From a checkpoint of a small transformer trained on Wikipedia.
Size: 13 layers, width 160, MLP 640 squared ReLU, vocabulary 683, 4.42M parameters.
Training: 136M tokens, 5707 steps.
Each number is 200 + 30 x the weight over its row's rms, rounded and kept within 0 to 999. Layers, rows and columns count from 0. The size before them is the row's rms in percent of the matrix's.

# down: layer 2 MLP down (transposed), 640x160, rms 0.033, rows 443-464, columns 0-159
# up: layer 2 MLP up, 640x160, rms 0.0499, rows 444-464, columns 0-159
down443,095,135,195,238,258,239,193,155,159,204,170,224,198,160,204,232,183,173,200,208,228,226,163,182,196,215,143,167,193,185,216,250,166,157,192,211,204,208,247,188,192,260,158,231,230,192,222,245,188,145,144,174,184,186,222,226,170,190,205,219,200,186,221,282,163,201,237,149,243,166,191,149,201,223,237,199,199,176,205,194,297,223,186,143,165,197,217,176,200,183,184,141,197,193,224,188,189,223,194,230,238,221,245,201,208,233,201,199,191,231,174,188,233,182,199,194,233,134,181,219,137,185,204,209,191,206,204,173,210,204,202,184,247,197,256,189,205,144,212,242,229,236,222,208,222,257,213,225,200,212,190,141,206,174,168,201,187,200,181,169,180
up444,098,169,248,194,184,220,189,199,236,202,216,240,193,198,229,227,207,222,155,197,205,169,173,221,248,214,163,181,213,185,221,204,194,157,203,174,268,159,198,188,166,202,206,201,176,231,193,237,178,181,261,166,192,205,169,153,144,210,183,171,169,202,191,202,216,216,208,252,205,185,193,240,187,248,187,209,167,177,135,171,259,186,192,178,213,175,218,219,134,208,218,221,240,177,166,270,283,207,168,146,241,206,182,183,225,211,167,178,174,200,197,247,170,225,221,177,221,196,212,201,136,198,206,173,145,214,202,164,216,164,259,266,229,173,172,204,196,188,186,279,181,200,176,242,166,198,200,185,205,188,196,168,211,240,244,159,196,215,262,196,194
down444,098,256,220,155,217,244,180,176,200,227,155,175,203,215,210,208,243,224,225,231,218,179,224,230,196,194,188,204,211,153,203,215,170,180,210,210,228,189,162,206,240,166,208,218,162,167,209,175,193,189,215,219,151,147,265,245,216,185,265,234,179,175,194,207,184,201,192,202,175,186,169,202,215,150,155,194,215,255,262,144,160,146,168,252,122,206,233,270,191,231,180,231,199,191,200,147,248,164,165,216,201,161,218,211,227,210,213,247,205,208,190,155,229,177,207,203,213,195,218,196,259,174,186,158,186,204,257,209,118,182,171,190,192,166,187,169,182,180,172,175,223,230,210,215,234,206,241,191,153,200,239,232,205,180,191,242,195,170,214,205,172
up445,103,186,214,179,194,162,191,162,193,242,250,187,203,192,227,237,164,213,229,196,203,231,218,164,221,234,225,206,173,208,201,221,173,206,155,245,218,195,226,233,152,156,170,196,235,234,205,233,205,207,217,214,205,253,227,161,215,263,147,260,246,189,186,244,183,201,234,222,158,189,221,188,233,175,197,243,151,219,230,214,212,184,187,203,207,230,175,180,187,150,175,190,163,182,202,227,213,201,189,197,232,251,182,205,146,208,200,220,221,206,176,201,236,153,162,208,164,167,137,172,206,192,219,182,234,207,210,196,190,231,130,234,205,228,204,241,153,222,189,250,173,219,247,252,225,193,274,138,196,230,188,243,189,233,161,271,147,195,207,225,175
down445,102,222,167,221,179,214,160,218,173,188,227,205,211,163,206,207,229,162,164,218,225,197,200,204,229,189,192,192,208,222,180,187,231,215,220,164,147,207,226,200,213,196,191,199,173,241,204,181,215,194,227,198,246,172,228,133,224,193,144,237,164,208,217,206,259,232,233,169,191,173,197,245,188,212,194,231,201,244,198,154,224,221,165,142,195,212,150,207,197,193,142,151,219,252,196,225,229,247,168,153,212,166,219,140,199,209,198,192,202,236,203,205,193,178,183,226,238,218,199,195,199,186,232,261,280,161,180,140,224,223,230,132,259,243,197,199,235,194,218,177,193,201,181,209,152,240,250,156,213,198,213,154,182,156,123,199,215,245,221,215,158
up446,102,198,210,254,244,157,224,196,166,218,210,240,209,213,207,272,137,184,219,224,203,202,182,241,159,254,240,255,249,235,203,172,155,163,202,213,214,239,185,190,197,214,182,236,135,220,190,183,201,235,227,131,212,177,130,248,163,188,223,250,208,199,179,169,174,184,194,229,217,211,199,155,234,236,183,177,208,167,184,248,194,177,247,231,180,193,193,200,198,217,238,171,202,260,198,160,211,229,229,232,188,237,220,149,224,152,177,208,177,208,229,143,200,210,192,259,174,150,200,190,198,207,222,194,162,188,225,160,210,234,172,172,168,222,208,219,206,193,174,165,150,204,237,213,207,198,212,214,179,218,223,233,180,177,172,165,189,256,222,237,150
down446,099,215,233,188,181,195,258,216,184,197,220,211,231,201,174,127,215,190,206,174,175,203,171,176,174,163,152,154,172,236,229,185,228,229,176,211,143,201,226,217,185,154,180,175,206,227,217,218,194,219,199,206,210,222,227,204,220,161,199,143,223,278,224,209,176,166,143,238,196,185,226,178,217,207,212,265,221,215,170,160,239,200,167,171,233,230,227,235,201,191,154,180,217,204,195,175,152,180,200,194,181,169,152,233,198,235,228,217,222,170,177,181,223,206,184,246,159,175,179,201,191,202,112,203,261,237,197,238,216,228,253,220,159,251,253,213,150,172,168,176,229,273,241,192,180,223,195,194,224,222,166,194,215,169,239,223,154,225,193,180,188
up447,094,215,242,200,166,243,224,213,143,161,179,212,146,168,146,182,188,215,240,199,199,186,222,150,187,214,205,211,211,219,191,205,214,231,225,196,161,212,162,211,190,197,226,153,177,170,184,162,133,261,119,190,195,201,210,155,240,192,201,185,241,241,201,246,167,199,149,193,241,250,206,207,220,189,272,145,217,179,222,178,187,176,180,179,143,206,160,198,227,220,170,236,187,187,142,158,216,203,199,212,216,190,183,228,143,178,232,262,205,178,221,204,191,210,256,207,158,158,255,205,184,180,189,201,198,200,208,213,180,184,235,203,212,174,238,197,237,174,189,165,261,166,218,152,192,189,216,183,236,175,176,194,202,158,222,205,265,245,203,232,213
down447,094,192,242,211,185,191,183,215,226,216,212,265,164,203,228,222,205,227,194,229,209,220,277,203,170,208,217,156,204,198,219,161,188,163,242,227,209,167,154,232,190,223,234,177,215,145,213,181,215,209,242,189,205,211,220,184,169,210,213,214,213,126,198,197,225,179,245,238,219,211,187,187,153,177,178,210,200,256,166,233,207,216,219,188,251,219,166,161,185,209,198,206,156,182,205,198,267,212,242,196,179,189,208,161,173,164,236,153,167,228,168,207,186,204,183,216,161,192,163,277,194,106,201,180,177,220,206,195,235,173,203,126,217,192,133,144,242,216,224,271,166,181,199,213,187,182,205,211,162,222,204,229,200,209,177,199,211,143,252,226,212
up448,097,273,179,222,170,195,217,204,190,200,192,261,255,229,234,232,146,149,188,166,199,230,204,227,152,169,229,178,114,257,193,247,217,174,200,219,184,235,197,215,188,221,205,181,237,239,214,218,198,198,239,184,201,182,170,230,207,173,208,152,228,181,171,273,185,220,165,203,211,174,229,200,197,198,149,156,189,142,174,157,166,246,154,193,219,235,196,210,194,209,210,169,174,224,193,198,202,206,237,221,154,185,253,181,185,268,170,151,242,160,174,199,164,207,186,190,222,206,206,249,206,199,169,210,183,243,173,226,148,199,264,174,243,218,177,168,207,219,184,160,156,210,217,212,153,178,226,184,241,180,173,211,225,213,220,200,219,206,155,189,221
down448,091,165,197,202,195,186,233,199,227,221,192,211,195,202,196,124,144,181,212,235,182,189,182,170,170,178,250,243,236,172,226,176,164,178,205,205,215,208,212,191,170,225,184,162,213,252,227,224,216,167,274,213,205,205,183,185,212,204,168,164,215,168,202,185,123,173,220,217,192,247,147,234,247,187,198,210,190,175,178,193,191,237,168,274,228,179,204,187,190,221,251,184,219,255,170,231,186,230,239,221,146,174,231,155,243,173,174,167,197,172,174,192,176,210,227,205,204,202,151,226,241,215,180,160,202,260,199,214,188,217,262,214,208,222,185,146,148,170,116,172,210,211,163,194,211,246,223,183,223,189,209,216,237,216,251,202,232,253,184,216,178
up449,097,195,206,237,211,220,191,216,157,204,172,154,188,196,196,226,246,218,244,293,224,209,217,195,139,205,263,187,208,172,230,168,183,182,153,195,205,179,233,179,171,235,244,235,162,195,193,187,154,183,211,248,180,222,256,176,196,220,189,159,175,249,189,202,209,185,192,178,243,169,199,202,202,209,202,185,194,183,193,186,226,234,184,182,191,240,229,133,161,227,225,223,181,155,240,164,273,188,148,263,184,168,234,220,181,160,232,162,177,214,200,192,206,223,183,223,223,215,212,168,204,188,208,229,165,187,177,208,166,184,237,213,183,234,182,181,200,147,225,197,199,229,251,179,216,237,175,156,146,261,188,187,236,213,159,172,181,171,162,255,151
down449,097,144,156,206,222,236,216,200,229,185,220,202,128,203,243,188,192,235,213,252,246,222,192,234,183,177,159,209,203,222,228,207,208,159,198,183,166,229,167,130,241,191,156,207,220,174,217,204,197,145,157,215,179,209,246,227,181,179,215,268,223,194,183,232,232,208,176,174,172,123,246,205,178,183,178,145,173,214,152,233,189,242,169,198,204,200,213,218,197,159,199,151,166,202,213,138,223,189,192,236,171,213,207,216,191,145,180,159,181,187,230,206,215,236,177,221,241,168,213,202,168,225,243,269,210,197,197,237,242,229,188,219,219,234,168,167,256,219,217,223,156,169,184,197,186,160,225,203,156,265,181,155,202,215,217,198,229,188,223,228,201
up450,105,233,231,214,225,168,235,206,249,185,233,232,209,226,242,186,179,178,221,235,180,211,183,219,192,207,237,197,247,141,244,177,195,234,175,168,173,145,158,256,247,234,168,193,232,174,221,193,253,171,224,211,185,247,172,164,215,222,236,226,199,151,196,180,233,208,207,210,179,196,264,168,207,164,171,207,208,194,198,189,219,237,190,209,255,205,160,219,222,178,168,198,203,182,206,172,201,240,221,244,252,175,208,188,186,144,170,206,166,172,217,172,162,199,258,198,172,167,168,173,204,194,179,232,152,178,193,166,180,197,199,144,205,215,135,178,188,238,231,199,212,216,211,202,244,210,210,213,252,165,247,196,222,269,152,244,253,158,206,200,259
down450,100,209,167,208,186,219,182,189,242,119,181,185,197,268,229,199,197,180,176,212,272,228,204,229,158,193,248,223,225,190,214,165,221,211,151,205,227,195,245,228,186,186,189,227,246,214,212,223,203,228,206,179,238,143,260,179,187,184,220,221,211,170,237,138,201,202,228,218,194,173,196,150,195,195,202,217,131,203,160,180,197,136,216,196,262,180,205,214,211,188,232,182,194,266,179,141,166,227,195,176,230,143,151,204,203,191,222,124,204,200,189,206,184,162,169,172,142,190,194,165,229,221,219,225,150,199,218,199,181,206,236,239,220,212,193,185,215,208,208,223,207,205,162,225,244,230,169,233,178,148,209,216,225,157,164,208,241,235,253,209,212
up451,108,161,170,232,193,187,219,174,228,221,166,166,203,210,153,183,244,202,209,254,174,158,172,160,171,237,259,219,196,150,185,170,169,222,189,190,218,181,181,253,186,174,171,217,210,145,180,176,234,195,176,189,215,195,144,221,160,169,254,204,204,243,199,165,220,251,218,196,202,163,204,176,163,222,215,180,221,184,197,180,196,201,163,211,212,260,177,230,189,170,128,228,250,186,177,258,156,201,188,204,223,217,202,242,196,151,200,226,147,240,123,250,246,182,242,175,172,178,199,184,205,180,217,198,151,191,275,213,219,190,157,225,206,253,228,179,238,225,213,180,213,236,183,217,202,237,193,174,204,211,193,208,256,213,199,239,196,166,237,208,162
down451,102,241,217,216,184,223,224,196,232,213,218,157,202,193,223,207,224,173,162,175,234,155,236,213,172,224,211,229,270,117,270,152,135,238,230,201,244,207,189,244,220,163,213,213,205,206,204,184,167,197,198,147,216,139,172,224,197,173,250,201,161,170,206,230,213,186,215,212,201,164,189,202,144,204,192,160,189,193,232,207,185,192,177,218,195,159,259,195,148,235,213,186,250,208,265,151,211,213,116,170,207,147,221,178,215,216,188,230,195,207,160,209,190,232,205,220,186,190,199,170,235,204,268,165,224,210,218,176,223,188,191,124,208,145,174,171,209,222,228,199,214,234,214,206,209,176,218,231,233,194,196,243,204,171,202,159,212,204,197,168,180
up452,092,157,239,220,196,153,224,180,194,206,242,203,238,226,234,175,247,183,243,213,133,198,173,196,172,258,173,214,140,192,186,219,193,174,188,220,166,214,241,191,204,224,170,222,178,200,176,227,204,166,195,197,195,205,160,159,182,233,237,182,152,167,163,165,174,198,187,180,186,228,181,242,154,259,211,159,162,162,171,153,253,202,256,148,209,244,249,199,177,221,216,180,204,207,189,205,173,188,225,249,239,195,231,184,186,137,246,161,225,256,211,187,191,244,194,217,207,244,269,167,222,226,211,202,171,227,165,209,201,133,242,189,233,187,210,244,213,218,235,182,219,241,236,216,199,206,147,182,213,192,174,202,204,191,150,194,182,248,187,216,216
down452,097,247,157,113,203,187,221,202,206,202,184,187,250,166,206,181,211,248,193,166,139,176,182,159,189,199,166,202,218,149,150,204,207,233,218,227,196,244,194,222,236,210,190,237,175,202,262,189,163,214,239,209,231,209,237,208,249,262,176,204,171,185,214,203,160,201,201,150,209,187,238,218,194,170,186,259,174,217,225,142,197,208,207,202,183,205,212,223,278,204,263,237,187,179,246,213,272,206,131,204,157,213,238,199,195,156,188,166,231,219,227,191,191,183,206,222,195,180,196,218,134,172,212,183,155,187,257,207,174,198,234,159,189,204,159,182,222,235,227,184,179,172,162,246,222,188,214,192,160,184,221,234,235,204,234,215,169,186,180,215,185
up453,104,235,158,179,204,211,245,211,184,168,215,218,180,198,191,199,175,188,209,183,139,199,233,201,139,203,213,208,233,215,226,203,183,205,170,203,194,194,185,230,192,204,191,203,201,199,241,209,217,195,202,172,244,250,173,205,244,173,151,144,225,144,203,198,218,227,207,222,242,189,219,182,129,231,227,191,198,225,138,218,219,220,155,203,238,247,179,205,202,155,153,144,162,228,195,197,178,273,154,234,182,206,185,231,209,204,144,220,225,226,190,155,145,224,241,225,183,178,229,188,158,264,248,180,153,231,236,259,253,175,170,221,189,198,182,200,233,249,213,183,234,229,227,230,191,224,220,149,183,229,240,156,178,152,207,194,198,243,210,214,171
down453,103,184,223,204,261,173,158,215,266,166,188,172,202,220,263,255,195,200,158,176,198,196,170,219,148,181,194,228,198,235,183,201,201,181,259,204,223,214,233,177,172,267,206,213,174,213,216,230,229,193,218,200,186,156,210,211,177,197,211,195,146,192,227,179,258,169,226,186,173,179,196,231,180,192,264,211,142,180,209,222,179,195,109,142,224,214,226,199,223,205,238,207,217,188,209,234,200,202,159,162,198,178,219,114,246,213,208,187,258,206,222,204,191,250,232,192,214,122,171,204,219,232,154,181,169,187,208,181,253,158,189,203,159,179,252,208,174,209,183,237,160,193,213,191,192,228,185,250,227,211,189,214,195,222,169,166,228,189,177,179,233
up454,101,200,201,232,182,213,147,247,220,239,183,144,199,235,178,156,147,205,231,189,251,229,200,181,187,172,201,205,238,203,185,197,209,172,204,239,257,246,234,147,187,181,189,187,185,199,201,225,195,232,193,245,214,173,195,254,229,195,207,239,223,181,226,194,248,176,197,117,167,170,226,247,170,158,190,185,182,237,231,209,198,236,242,187,155,196,163,180,199,180,215,254,202,198,192,162,220,199,190,226,207,195,249,150,200,213,181,187,186,219,226,154,175,177,198,173,149,164,250,203,225,238,137,170,195,234,201,163,223,184,237,210,205,181,182,252,190,223,260,202,204,239,216,174,200,261,240,185,188,192,232,225,175,236,171,216,167,198,146,261,147
down454,102,244,182,154,199,212,151,185,149,157,239,159,188,209,109,206,265,224,188,250,173,168,203,166,240,245,197,209,191,98,189,215,210,208,234,199,245,218,178,186,174,236,205,193,197,233,219,193,247,195,160,203,204,216,221,231,189,192,215,203,234,213,159,217,210,227,191,205,175,209,168,209,210,171,215,135,189,225,190,217,193,183,219,168,249,178,182,197,180,172,239,203,201,180,193,194,187,232,193,202,145,166,199,170,200,186,211,211,219,198,228,200,199,225,187,235,212,152,212,116,240,201,179,180,180,250,192,225,187,249,205,177,246,192,238,227,134,214,226,172,268,214,190,230,165,193,183,197,195,222,275,244,152,170,183,232,233,191,220,200,181
up455,106,183,175,231,263,152,194,213,215,224,191,174,238,244,177,191,154,184,224,274,212,210,156,187,177,204,235,158,164,180,230,200,216,212,193,236,202,165,168,227,183,234,231,184,177,198,174,191,174,255,228,162,210,206,159,228,205,194,196,165,253,161,200,256,193,214,189,182,265,180,228,173,213,147,220,175,215,237,236,216,228,224,159,213,208,220,158,180,241,213,200,207,209,188,176,209,192,222,175,243,155,250,192,169,237,172,135,208,159,164,205,209,163,167,208,188,229,167,190,267,231,158,247,216,202,271,184,202,202,116,202,171,133,214,216,168,169,211,201,198,184,221,203,184,177,178,217,178,246,171,150,199,215,233,162,192,200,206,186,198,228
down455,104,227,201,184,123,214,199,221,170,167,219,139,234,218,188,182,186,195,206,155,182,186,212,229,186,196,173,253,236,147,177,229,201,209,236,190,221,224,168,219,219,275,194,248,209,195,158,215,211,170,206,166,170,175,221,143,207,208,247,231,258,239,208,201,173,183,193,181,216,174,218,231,218,255,209,198,221,209,183,192,205,192,211,181,168,228,214,210,169,246,190,208,239,194,238,190,212,199,174,206,231,170,212,214,156,219,234,217,204,218,233,223,247,177,196,184,186,213,181,175,194,238,197,200,158,211,215,155,194,191,173,219,175,154,179,234,225,199,222,208,234,172,192,161,152,153,214,220,200,241,132,202,215,125,168,185,255,235,98,274,169
up456,099,193,195,165,188,127,166,157,197,209,204,184,189,187,185,208,210,211,185,145,252,222,169,219,159,161,246,256,249,190,184,182,237,233,163,218,187,144,213,148,211,174,229,190,199,219,218,204,184,230,209,240,170,147,167,177,256,234,190,213,176,169,152,177,213,220,164,189,215,217,245,211,239,160,229,230,192,207,207,132,212,269,217,162,267,170,196,199,252,197,144,225,222,240,187,219,158,207,207,174,278,171,181,195,222,205,188,176,174,217,196,164,242,157,220,182,175,197,198,248,226,225,166,249,167,191,180,190,150,237,176,186,203,171,205,170,203,217,177,159,195,169,243,241,194,245,191,231,207,161,174,166,207,217,214,179,202,186,198,214,191
down456,097,206,252,171,218,199,186,179,177,197,186,202,197,177,197,234,186,226,171,219,200,138,203,188,222,245,188,161,174,175,168,223,212,213,183,234,195,187,221,191,207,220,195,186,176,248,177,198,236,181,194,205,226,87,224,284,237,209,144,225,153,234,221,170,206,253,265,213,210,201,200,184,129,185,170,201,178,188,154,194,168,221,261,196,212,154,199,186,193,251,244,215,196,198,244,222,240,231,190,176,176,210,220,131,206,156,174,175,214,151,179,181,163,212,227,208,203,241,215,228,202,227,246,194,188,215,177,260,162,161,230,230,229,243,188,218,212,208,257,176,174,204,215,169,182,226,178,190,186,178,161,145,211,193,206,194,230,222,159,173,217
up457,103,215,228,207,215,237,226,103,179,158,172,192,215,188,153,184,213,248,202,197,192,235,214,203,157,205,192,186,216,205,226,200,174,197,217,170,148,217,221,197,254,216,233,226,225,194,232,173,213,214,214,206,180,212,159,243,209,195,188,191,202,139,178,166,170,228,161,199,190,232,244,192,197,191,237,160,237,177,253,178,175,215,213,167,271,168,226,210,176,136,150,214,156,187,200,171,174,227,196,201,169,247,194,253,179,207,240,208,233,235,221,231,182,204,175,208,171,206,173,206,175,227,198,124,162,265,216,202,185,133,168,205,220,176,184,238,221,227,235,220,207,192,190,197,264,231,158,214,204,175,190,226,232,211,214,246,259,139,193,166,188
down457,103,172,133,200,228,203,175,209,212,256,242,219,185,160,217,224,214,207,227,229,211,192,184,204,238,181,220,161,179,189,236,153,196,187,187,251,209,176,204,196,216,191,157,137,218,172,184,162,172,202,190,131,184,206,195,137,225,200,181,187,202,214,138,269,187,248,238,231,228,146,212,258,203,177,96,185,239,206,180,201,205,184,229,220,156,218,156,188,196,226,221,225,216,249,208,221,250,199,220,208,237,200,187,193,169,214,227,220,187,250,232,179,226,231,224,198,246,151,217,227,194,186,208,198,215,209,176,192,199,216,267,171,210,201,229,207,174,154,203,248,162,140,166,217,184,176,224,160,189,226,170,158,245,184,219,211,196,220,174,229,223
up458,097,210,243,186,217,196,244,216,172,162,215,166,163,155,244,265,240,186,210,270,239,226,176,221,238,205,176,242,135,184,175,177,174,169,235,208,212,247,224,134,226,216,160,193,210,146,180,150,183,219,173,163,185,184,192,183,198,234,168,209,195,178,195,194,194,193,187,205,182,217,159,233,256,162,235,209,186,209,249,203,203,176,197,172,141,197,177,207,221,175,183,230,130,214,178,190,207,160,209,230,180,217,207,179,209,184,161,228,245,214,182,171,158,254,188,222,195,223,183,223,153,229,223,149,217,180,233,211,208,156,232,226,196,266,176,175,170,203,166,240,165,172,169,194,191,206,262,215,171,196,207,223,220,228,202,224,250,172,230,170,146
down458,092,204,175,197,195,205,177,206,155,239,212,180,219,211,198,190,258,215,207,194,182,187,188,206,196,244,187,237,195,212,167,173,173,209,210,221,194,232,216,126,231,164,189,170,257,180,200,219,263,166,179,187,194,210,149,214,183,200,215,249,236,227,171,185,193,190,146,263,232,218,166,223,210,225,256,204,222,248,253,167,124,144,203,201,181,135,234,243,219,207,201,195,180,250,191,153,189,116,195,241,172,246,197,218,208,229,194,136,176,139,159,202,211,183,191,227,222,195,168,165,191,217,213,209,166,197,189,190,237,179,198,197,199,186,227,156,154,204,229,202,177,188,232,183,196,238,199,261,151,232,221,222,181,189,206,204,254,200,245,191,160
up459,101,207,171,180,268,186,241,142,162,202,189,213,178,182,188,208,145,152,164,179,141,177,183,240,222,204,183,155,184,208,153,199,234,214,180,178,238,206,208,192,182,170,142,238,218,162,157,175,236,186,194,160,223,184,182,170,181,208,235,181,188,204,203,175,177,207,235,194,179,175,239,222,238,208,192,138,206,171,199,180,216,198,150,228,204,197,178,207,186,236,201,227,195,186,180,220,275,250,238,212,239,197,219,159,181,243,159,161,166,227,205,196,176,151,210,176,224,233,189,257,218,216,207,157,200,225,132,172,162,216,237,258,144,226,233,239,183,160,232,210,272,205,173,209,225,217,195,187,210,189,223,258,197,206,245,185,170,234,198,232,183
down459,099,202,206,212,255,193,165,184,146,199,196,217,195,159,196,195,272,234,199,210,220,156,167,177,186,204,214,212,187,219,159,211,212,197,202,187,171,178,195,202,204,115,179,223,237,206,257,177,195,208,151,189,182,193,190,184,205,229,223,220,210,189,221,197,216,192,157,191,138,252,227,193,196,241,251,176,234,231,232,186,163,210,251,163,158,200,250,228,191,175,184,202,202,169,219,173,247,171,184,211,156,205,226,189,246,229,200,190,166,216,226,245,265,136,196,217,236,160,189,195,229,263,222,166,173,192,148,231,198,210,241,197,114,182,198,225,215,215,213,189,207,174,141,203,217,236,250,182,208,158,169,188,180,208,214,187,168,245,266,151,190
up460,104,200,195,226,227,158,215,140,204,210,237,189,249,207,226,235,199,182,235,202,157,179,156,196,227,187,155,222,174,191,228,207,222,213,141,185,201,190,220,225,181,199,149,117,217,254,212,206,230,207,262,195,222,235,210,220,215,250,173,181,195,204,158,233,229,250,257,219,160,126,211,220,178,192,187,260,257,179,217,187,188,172,183,162,201,218,203,194,257,202,180,175,198,227,211,265,187,215,189,214,231,195,239,181,145,203,148,157,190,208,152,211,208,218,144,214,231,221,162,183,162,150,159,141,221,175,184,187,201,239,213,166,242,226,204,159,216,248,199,230,206,211,207,214,192,192,223,179,212,197,224,198,195,253,217,247,173,223,202,239,223
down460,105,199,201,229,168,206,194,166,176,233,190,198,228,233,215,235,214,181,209,230,173,214,291,230,191,230,239,190,196,180,202,151,200,193,211,191,195,157,200,278,185,221,234,153,141,245,166,194,244,203,246,201,184,144,221,194,179,228,130,205,239,192,159,170,191,195,213,190,194,193,166,157,183,184,125,202,204,211,195,206,206,184,178,227,252,192,165,193,289,201,220,197,216,216,185,176,186,164,186,228,177,180,203,126,211,199,201,170,262,201,194,228,189,202,190,172,236,232,199,163,179,194,220,200,243,185,199,137,216,176,223,188,263,217,222,180,161,180,164,260,174,207,211,229,202,205,226,188,204,177,221,233,205,199,124,183,269,233,207,206,223
up461,087,172,172,169,162,185,219,150,168,186,215,152,193,238,194,233,154,203,265,194,232,203,219,214,190,217,178,254,236,233,233,225,218,194,195,177,191,239,173,194,222,215,224,237,245,210,195,231,230,251,166,184,243,187,199,175,222,224,258,168,182,176,201,217,195,184,159,132,200,169,198,266,217,174,176,203,238,231,215,257,181,211,179,161,219,243,200,186,201,200,150,220,235,169,170,165,248,241,230,211,232,223,208,199,157,195,165,220,208,186,210,143,180,208,195,223,213,254,187,189,192,154,164,209,184,182,183,182,260,190,159,247,206,175,161,225,189,168,197,235,179,134,249,232,171,210,186,196,222,203,233,158,164,243,150,191,219,133,200,184,177
down461,090,183,213,175,190,183,181,271,160,207,216,180,201,183,208,169,243,228,201,250,227,208,197,157,160,213,193,184,191,194,167,189,193,236,227,195,179,177,241,220,195,204,208,176,224,160,246,200,171,197,192,178,234,251,161,191,252,191,204,204,196,186,202,214,234,178,277,239,237,207,150,158,168,175,186,208,225,203,176,226,238,262,247,170,274,192,195,127,165,123,192,230,210,224,232,196,131,198,206,163,179,178,231,223,155,195,150,198,238,221,193,226,209,236,149,186,203,132,175,175,252,223,170,195,227,229,182,199,172,188,172,201,210,225,176,237,236,244,218,221,229,182,235,156,203,196,231,205,176,226,177,150,174,207,233,229,166,214,215,187,192
up462,098,173,253,169,217,218,252,175,209,202,182,175,210,155,184,211,240,156,257,169,232,206,200,186,152,194,197,229,224,225,191,201,154,199,208,182,174,169,121,204,230,249,227,156,189,159,168,185,148,265,185,200,179,184,225,212,166,210,238,178,195,232,172,167,167,246,222,195,199,182,191,262,159,189,218,235,230,165,191,186,179,158,181,202,200,204,183,145,207,217,223,207,170,184,203,233,190,192,196,173,161,195,199,213,225,254,192,208,177,157,197,210,171,182,212,195,214,184,146,232,232,185,197,233,227,220,181,218,146,201,250,238,242,261,165,159,141,162,231,176,173,182,220,250,268,189,186,185,244,206,201,171,214,163,154,212,170,198,192,236,257
down462,098,167,213,196,197,202,192,204,187,232,194,249,180,228,184,141,290,177,231,187,249,198,228,178,225,231,250,253,215,178,199,199,201,198,154,179,225,183,204,162,173,233,210,154,191,250,174,260,232,192,160,223,210,165,170,202,231,161,253,226,205,246,214,139,105,203,189,215,172,140,172,248,196,197,204,176,222,231,241,148,195,183,185,188,207,116,205,176,155,256,197,212,169,234,190,182,179,225,205,209,212,191,201,215,175,170,209,253,200,170,242,208,250,162,177,248,227,187,185,193,185,233,214,212,221,200,166,191,232,195,209,236,184,184,214,137,189,212,195,163,245,189,184,198,177,154,227,216,237,217,203,190,180,183,219,171,202,183,165,186,211
up463,099,181,230,232,207,184,249,134,219,229,185,232,214,205,167,203,169,193,143,219,182,204,238,242,165,173,214,213,200,202,143,196,180,224,230,187,197,184,215,182,204,192,214,211,155,238,164,189,223,231,143,172,229,196,238,246,219,235,230,209,203,186,192,166,237,217,247,208,252,258,181,165,221,206,179,142,191,230,155,133,144,184,208,248,228,158,209,219,226,235,176,189,179,179,185,188,199,129,237,221,189,187,239,205,187,268,204,221,235,208,186,167,231,147,182,196,200,218,242,206,184,194,159,227,217,175,172,239,205,224,186,171,189,156,231,247,129,223,225,215,218,194,240,256,209,160,224,184,228,203,222,163,199,196,219,160,161,183,205,188,143
down463,097,175,230,171,146,224,161,176,195,200,208,257,224,165,164,215,187,192,174,165,173,181,183,202,190,237,204,187,264,202,210,155,186,202,212,224,185,185,210,209,189,192,168,219,149,233,219,200,173,180,212,175,177,189,143,200,219,182,207,188,179,257,189,194,208,205,225,230,182,239,219,232,196,187,211,204,220,167,195,139,182,185,272,194,210,163,255,177,225,170,217,213,234,180,241,216,209,214,256,184,121,186,221,241,170,227,198,237,157,184,249,163,163,179,134,144,205,269,195,218,244,187,188,170,157,205,231,232,263,190,216,200,141,215,230,234,190,239,212,162,182,208,165,168,173,236,208,233,216,225,222,204,196,158,263,177,192,226,178,248,230
up464,091,228,241,175,209,176,222,270,160,249,169,254,164,161,202,191,207,181,240,231,201,242,219,190,219,211,252,169,212,248,249,150,214,163,220,185,230,233,258,228,177,144,166,171,202,202,181,219,202,239,185,219,215,180,217,181,196,201,190,203,204,178,223,214,222,181,229,244,177,129,225,195,231,206,195,154,172,217,207,148,199,195,196,167,203,176,202,206,171,175,144,226,203,261,197,188,178,219,199,208,272,168,178,184,174,207,171,178,224,190,231,232,188,233,205,215,225,236,261,273,247,150,223,204,206,229,203,192,132,178,206,200,186,172,171,212,181,229,221,153,188,185,170,204,159,248,217,182,253,226,224,229,234,187,171,174,183,178,172,184,146
down464,091,191,180,196,199,181,194,122,244,205,301,189,166,192,236,209,183,176,234,242,197,167,190,185,175,209,201,206,206,222,258,235,222,239,178,161,167,185,179,195,237,234,193,206,170,202,236,149,233,185,169,218,230,182,208,231,169,189,239,170,214,153,173,192,207,193,188,219,183,211,191,256,166,152,231,192,237,169,203,175,188,217,175,159,186,177,161,194,172,158,199,207,171,154,222,229,164,178,277,208,166,197,167,182,219,228,163,207,150,250,149,203,157,167,221,214,192,252,168,204,236,180,193,171,210,183,205,262,216,239,247,199,209,214,215,202,154,196,235,201,240,202,234,258,169,277,197,215,170,222,196,208,208,228,197,175,206,168,226,226,161